Weights of a small transformer language model.
Training: 151M tokens, 4609 steps.
Each number is 500 + 25 x the weight over its row's rms, rounded and kept within 0 to 999. Layers, rows and columns count from 0. Numbers have three digits each. The size before them is the row's rms in percent of the matrix's.

# layer 3 attention query, 128x128, rms 0.388, rows 0-49, columns 0-63
103:533501510480509549514530482497498535485515525525464477535466503452507490469509465465500469480514537478552560497501502490508490529490531484501517526478470499510482461498503496491570492536516500
111:492515443477486503504489547500491535517473497534490431540538523558534539541526473511480528498474502491487502528473512515481526546473504513505464515520491485476535493485484491441521495466543507
108:563511507453511509517507514489479485541484506429486496490510508522520525491479488507549510513482460531525482467486502502475495466507540493509498484485494518456463508490491492517513472491493536
094:495485498487489537446498471489500498501481519537515504501461467515502536486475476474524454515476508511514514495475503522482493479486506515508483475520491514478497535503526505504482506547454497
080:508538507501536506533493497456563502496530497493443445503498472538513489515467488514472494496516481520493465478477503480516523449523483459508498544485521505520452495472512499498509531516506462
106:493445484533474478491520511474507480483498515526479482502510449549509479518527481487452510511495505526480523452506486515475524506507452543520485490505492511487484451508524459493539533484492504
101:518536453527488478521503514454480496525460503494470477499531492429544474507504523539507501507501484494491507557505537475529513481475501506467500533453543489505486514513507493478493509489467477
094:550501519473536493470547493496497473473552507511543510447493522505487511530494490492479525527480517543499521486510498509511434530532470513537485483466537480484498551535467491495532471510476498
118:486507515519516494529530500470499496457462494490454490522526489501495483484478471507478520458516458491507491505484541530495469521453510473443446486494521441495520491480498483482527507485484503
103:502499525468544512446476518495500481512497502503492457515508523510510492471473487503500500513507525497471526495461503508484483497503531508511504486470466546518488505503497475446468522526479483
101:487538482499491513493486490464478496529518535480554494503550474520506517472512509455552493497491496494467470484487516473518501451527520471435502529486463516522474480553499490501495467506481520
083:481511480473521433549543459466524535500528532489500477529480477510473516485461524488561509486527476450510545540520484504538497521493487510501572519459527489528498510499480524548467508518479517
086:463553513540461481536502554513520518474496504527473474541500482506539471463529552522505515495498510500455473489522530500516493517530452493451529500497510503486497479564537503515498502479516489
103:522504512476501486465499474500470506481512508503517461503479469540489516528505516524458477482495489507498508522515485511528491497496504461513511480541567517521474500540559472487496516515467488
094:549470504496446470473485529468539529504501479522547489464492492480444503505517492490552520528506494459523485491492483490522472491483492484482545492470536458500496491495512460470529494531497518
103:518453505524531522501492514470518505539501495526492527507475415554516491527498488495489523487479475495495492456490478526509483481541468507545480481499516544503515517494496528503511474484499513
094:544505512495486486481560527465494551521497529487479533499488543532524535504462499508446474475479469521480517513508431512494480490511511526526522496547501488487484470509507524494492460478507487
103:528502510471490481486499490490479522550499493448538484475472520519516506519513523486468469539505477533563468512529520514466494521472515522537466460519478540474528513504507500521490500474498482
105:473479489525529464492537521510450547451478539508519484551514518495478519498467495520503502498487481498473532467489461503519527494502543465485532488503524545507491491492476531525521520469501541
097:501488573517509519503512512516468493582510493526484504510501481478430474433519503495560496502473515486521456498486488518515527495510494475535538533463473446474516504500500527510508499516496481
097:523465500486513449522492528485507493479517497537514495532491520531528505502504474500488517426507472503530490491528509505520506518506479535459470480498496535535506461442491496499454502500490461
097:485476491493488470513502512516535480480491505479489562524547470465494487486543525477495496518514477513534488468505451489513485514545472482484468426475527494508520534493505498551512475516533477
102:500477535493518491523450516492486516510512526468548526488498437506488499450472474492483485522499542511483493489467488488511510501532486509526528447560518467482514477487487507548496506455486500
089:459478553538510470502495503516491467472474494493512534539514500475496488553496471485480487479518529533503479513543475524507489507494493536526543463506492474475521508479509525483522485480527489
081:462499508491543536477537519489487481547481511474510512474491523501506501499526505481479490537492526529501499510539466510474491479466521483467498466512496506483455456463482501500538510444505498
100:495467498484565474496476488522536491486505502512477477523497483482466536485464541455527531500522521475497506518459540494484498504514497573460540497544471518506515487503490490521530512452527477
098:505538501490509471525525519515483484493469493512484547504503477528467512523519485473498521525575489534514476505518501519496496460535460506466517503501524503493459527522508501474525540532477537
084:490472480488518473527509509468526518486502500480473522474496467497498482507508479475549505475468492485502479515463490499493479487493526519538550523512509516456520510520501451518433536499509542
089:474482492516514553489478481540488520489479483449503499518487487512534525534508497519478487511497483492529499476522485532514502494449451552499466513503542544503489434452483493524498498496507468
099:526506510517499490542461515481484481490502529491538501472463535525541479501538524514491479507507546523498480508548498489490525526478514526512551490499485532444461515505458489485495502495491479
091:484464458485479522481468534495490487504487524488454509520460499509524535489481483494459525536483511504536449526487504468493513509474460526523463525518508483502505531502500511480544521458506450
100:500542513471504500492450495501515480475464495499458501524516492540524483489494495498521545476483485525527500478537493490547515497469547482481470486551489508477499512541492502537532518486500480
093:491540508504497473530489511522500515513465488505493498523509503458472490489532454476487495550505505488459548444568475445478481501514516554524467487528489564518529522517504490471489496473487499
104:539500484464526504483472524538517506522494481503478511507499483534476448509504511502498495456548521510470485500500511516478466508487475470464513534510518510548493487507526441506459502540454532
094:529454463498512571512483521495523519529530503486482511500493525468540500502460483537512462500505479493483479531512496496542475510510495501506525512474522458526560498488481509516530526553516490
103:472480503484524511506528556474460523484499464538477477518491502489536509519477533508526510515496506481566532483501486498511503503501454493465451467490544552525503477476513493487512485482518526
107:540470518489516492495492505509474513453477506481528488573500470526518530505526481437481479456495459547525523476480476496478520533501489516510531463495508484514500528534474556469522481499525463
104:501489465476471487561500570500506492467504491477474465488493512529513482493502487479524518507520492519485540491471506522505497477466498487522515464488502466490474480453502527522497495491521456
098:517512498523484462557486482523508496467528540561478495499503531530491540464500488459529474515510519491517471531487497456463462527463465499489476508472506513516551491493472464512482529486525503
089:519501467530559542487532480538506487527480505515506492458494550505468469499480513476470483523495485488505506476542509498513497492462526485488524503532495497502527496505495506525512491506505506
096:465499464500500483533480531513527507517465507502497528497503513521495479502521497500477470480482512526455497500478474534532496499510490519546468542485511505461516508518476455522463491505505480
093:477510485471440498492474508507526518478483498503488485494506485522497492483510510519546456489579503469509503492468501524500523521491493497512465481530540513508463517520481526518493541497521566
097:504526452483474477472514535522509486504462481469499471489530501499513508519483476482486476513515517514474501505519491513536514531471485497516534481473491526501428533472514466454486488493535474
102:465508542506536497522508516500507474494493498496521455501485474462481569510483506509443533495512493497472518475475482492486509528421501504495488532475476551551492496553505509507529498520500552
094:506535503475528504481486509526521487456500492470565495508484464494516519528487487509465458529496491517558508482485525470530480548482490498489541467463488448477463490513516480480496480516486515
105:557479445503541485490463527505504508480476486507485510485542492451494534505502457484488492525539477510493507477482528447478505493491489540541476543462466516527489513476508490524514484449498488
094:494519503495476516488523480492573548545506515498514507550457533497476529478501487514500522490455513482509546476556524485503489486482497490485533515480433504489507498524491472512492525527501509
087:482463504471542493491508474491524494488494509519519548507500534440505470485540474516533493492539502452510519487510520537512498468495467497471499538516475521542507526501534522511457494515470481
086:497507474508515523462489470504491497440540523462438479500482503506498482486543522539516482487493525517504513509529456523512454516524480496527515534488482514528518508516510494512501496507480506
094:512478518522524536475475538511513476520506509492507502498454481494489498539527500501541506501452485490549514550513487495534534491510482509526516508520454512490506496468472506484461515515499501
# layer 3 attention key, 128x128, rms 0.405, rows 0-49, columns 0-63
087:505468465489544544504492473468505501463514507459496459471517538513470547480503488540460513521506470505497520453555489487504479478526481519552489488515513500526491515485466475525495452464485496
094:496495542508508498522486478479469514492555570502511497494498521515520485505526508526520499512481514481510517516536519497512491484486476493493540477434463494494497526482545494513445486509469509
089:465529467483441475533518460505538516477484515506514514497475516509447494514510527468496493489484501502479476527516499519556463513498519453520503524521494534513524492465524489499523459513471517
100:533479512497486473491491549518496481480510475494517467488486482524524501449511514493477541486486471509516480480501465466482456487526499466502497503510507502496500505547538498490499495539473460
089:557491549544515519486499529486499504499523495541511504511493453514443515519511545472462546511476519442475538516542501471511529497509527505470488473484517490508500500524503496503496496490451492
098:523526506515494526484477475493476520474484577493517500487499513462505509524466452521491503471491473530529536493473465540476514524509512513510491496457511489489505529542492521498515534504547549
093:497519492527458502469491540474529509514489532540480459505524512535442486513539530528500460519509526498504482480494509553537492528517506520466498490487471523464472516460498462508477487473518494
099:477515482458510532508483487516498509507513499510505500519497525517530535514504514534539510489495489489522485538482530504506471452489522456469466513545553503508485485464485538531508471538543500
103:509477528512483489499504491500498458489509526471510532478455494468504472490492473485491488505492497487470517480487438502534509484535507542545538532472480540498509505506485468508476504485469464
067:520492483493515472517521502468484474556492532531475525532504505508481514524531501512486523489519504540507524501478500516424518513499481453525495465471493512558534517504477495501519543476516517
084:542486506475533481515533482523512449512510495485552520492506482514478497482505487492489508525529472495503510523491493484509484573482516473539455485485539482469543498473502521502536455497501511
100:469495512502508498504534507513515511515511524510512511495504529484514509534487529490499565502524492495490495543480513487483492540522546464496502481519541545519495479508531509455458477549511510
107:478484490528510485499545548512466511486433512516463454504471490512504487503508451488443488510509450506504480497458525483516483523509529484522468532463496514510481501524441523512531480519487514
091:513479532495518469514475507523495463504477538485472501502485514448521518522520471502480506539510506498498488465457467477466495502495515480502531549488513504502499503508527488531471480531482469
094:498494515504532511511498453502491495474498503541501507524476500464506533477492503517494469480516535527497520529506513519476530462549518494552518484503485497496474508538507511488475497484506482
094:492504505477486511534502507495475497534535532494485507476453508534478519514512485491527506488498478499504509464502499470482521496520475482481490491513498478476508505499514565494518467553518488
098:528481496457474510511484489502504542519540489524488524477473505485487513485484482481480509523518479493452493484480541500556511492488559469532539472526490477513513459517542508482495499492465508
102:442459478473515472515461478534522487495525522513509554503469523461531521491525505493492515507544551481485528506500486476450538462496535513462517523500473489515522490476477491452509480506500482
105:480537520501494530516515511543515507513555481540503542514497525498511495486483476522494503465497485491505469498521500541490454528498461494525486499485444478507508522516478503470487479491476496
091:513489471501520506547520486514526488519489515468496488424500483465476511539535538474504492473471473478480504494525500497490480482534507509498492520457492490486464519501487467510503513496531500
093:431493475519507498453503480494520488499480495545510564489530464516452525544481447490486481531512520501480516516453474469509525495469513477523519489495511535520524502552491473494459514489460498
087:463524490509473497482492481492487490502458508475525486548480513530496558497475498529462505495486539489453484468500498479490509504473494534511484480522442510482536543475517515498526519445514460
102:491516483510483498533507484487511512519482484522482508497484548486499523473493511529477506519485500517447489505529522481431483480483472490504481511474488490508520476476472437511492489513466554
090:520469527496489478531502498502474478481510484510458512498537525557488520480512526506478489455497537479475504488481519512547581506481474512531487540511493510495471513472471493500532518513497507
080:519478490508465526529492452530503524498506505520518489515537496509485445473504443501533510490485529464474534485527507510543518533515528497557486540456499467522534496466492458475476490468513503
097:463536513489535511526544511505511483510487470505512516513527458460496490488488478495479526484516516486528491532535483498464485500479490503504465444498478481501448532487494502488483514511519500
095:497515497500439453491489507504495506507489549479480514512534484511516543499495503472489507425467476478509521527506468522488463511528540482532490488512516520508509526471480474500516499512519486
082:508501521550487488462488493494441479499517518505497476490534512504449474510485528475498460485489482532496441543487484499532487493477507530480529503457497502475446434477475461508544496515497472
088:408554458507485464453501513495513544525510478504471486484506490524486460496552514469522480513477474490519557480488491505479457514493485527512535503476492502527475514508476483563475487491503458
101:515526510508503500527515518541461501518495476538489521508500486481481586475490499492494464520486521501499477470514477532494530459548533524479523502519513502493479465487493539520520513478487456
092:496559507482500520506504504472513519535461510524486479550495503516500514519519488510475536522500496481540526472505474541517505455543457542501500481478502499477539521493483472495484538495504490
098:535481469535549498514512531517480470480539525484488508485517551492453506526504492502506458517514501496508533451511474495495542509470486517484473489521521543507474492506512510543469512493475478
095:483478521522478530486501481476482481516486504513469503474457526503529537466496492543453462506525528473526490506475480517525504509480496496479540523504472472505463502463495494492508520509525504
101:488484513494524482493502470509546470511483502489532510514493478531514491537515465540501478513484478459482529504469488471504505487504520483498541517492486498504475502501543474452526521478472436
092:455474436459505533466485489477478536479511479516430478511506502483481511510443537533506519517479493515512511485514499521500482498510534506496516514493491541492500497483476474487486496470453509
096:504521496528494472482493487527503515482535516504484543473433506542522508550504489502466494474518516499492482498478501520478502515553507457556526506522506509489485527526507518464523473492506496
094:488510483524477489508503480473521492452530500499460506500515445473455541483456508473450541518495473446463515528506554511487523486500541499451498502502488501477528501482500545538479505539485519
103:501514446534492516475490491506470551509431514524517520517514526518483517522490507515504521508485491507500497512531462549544534517496492522498518475465485544527510491565484470508528505538512494
094:522472533493503516425476505450483449512528492471486504528498516448487477488495501492466496475521481508495490460506504509504477433525510474503475483514513515538539473513534489540534513497494523
091:452467512494547506525501493481489473511525494524494520484498534518508508499481493515560539475453487515551548483524485480505484532453503491489500524475491466492490488533494503512528510457486514
085:529486496499511531478485479543564498502490474520474507510495475501486505536436466536439499484501453559546476532489477458507510527491478477494512496512525504493474489475495539487507454493480486
095:549491499506534483446500498489511523512451535478517479503497493478527481498490483501493469536474486531501467493537489511455483475492486497536512504501509472478513515508544526517523491531484495
095:520484510516497438534488512511502518472482502519471506441505502517513523459483543563466539497559451495506473501535536502501489508538502544505465486532525504509510485524515517493493468448463459
092:493465494500514507528523482489492529498552482524459531516505492513477499471556518494524476556511503502500473513530481485465465499541504444501523496531502464524473582526502529502498442535500504
094:445522491497513504536497502504476486489465489513491480535521499508475520468485508500482481487560497497474531513506496487484480506460533467519465547497514541485491557523452487498525538506532532
103:470499482529490519508487495488466483447495531535536474528466495510498496479551517520488484538530489474500476500509496547514487484494447506450462445498508510478536541454537538525507502510516509
090:455515521521489551486453482518421498497523489437487544521505509501523498491467546511525515512495511489483502498510494477474495519511491518514512461502555493448480491548518522513516500477518522
088:505488504523505489493468523486514481489511478493476516487511493546512469536489521452497485482524532476483479509471483463470525510552460526497514518526468486505549536506495452491508494492476472
086:531494510496530453505493480508498550509481514488507466471486515497551510515519502493456502522464535515512516504467480520476489507493475516488493490491482459565472471464450515461493476476459489
091:498503495489530444551513493480473463490486491482499505486535514509490458519499491448523433487519472498468501485508478508478496530474478522487513485479446502511488483533492461481512472477515501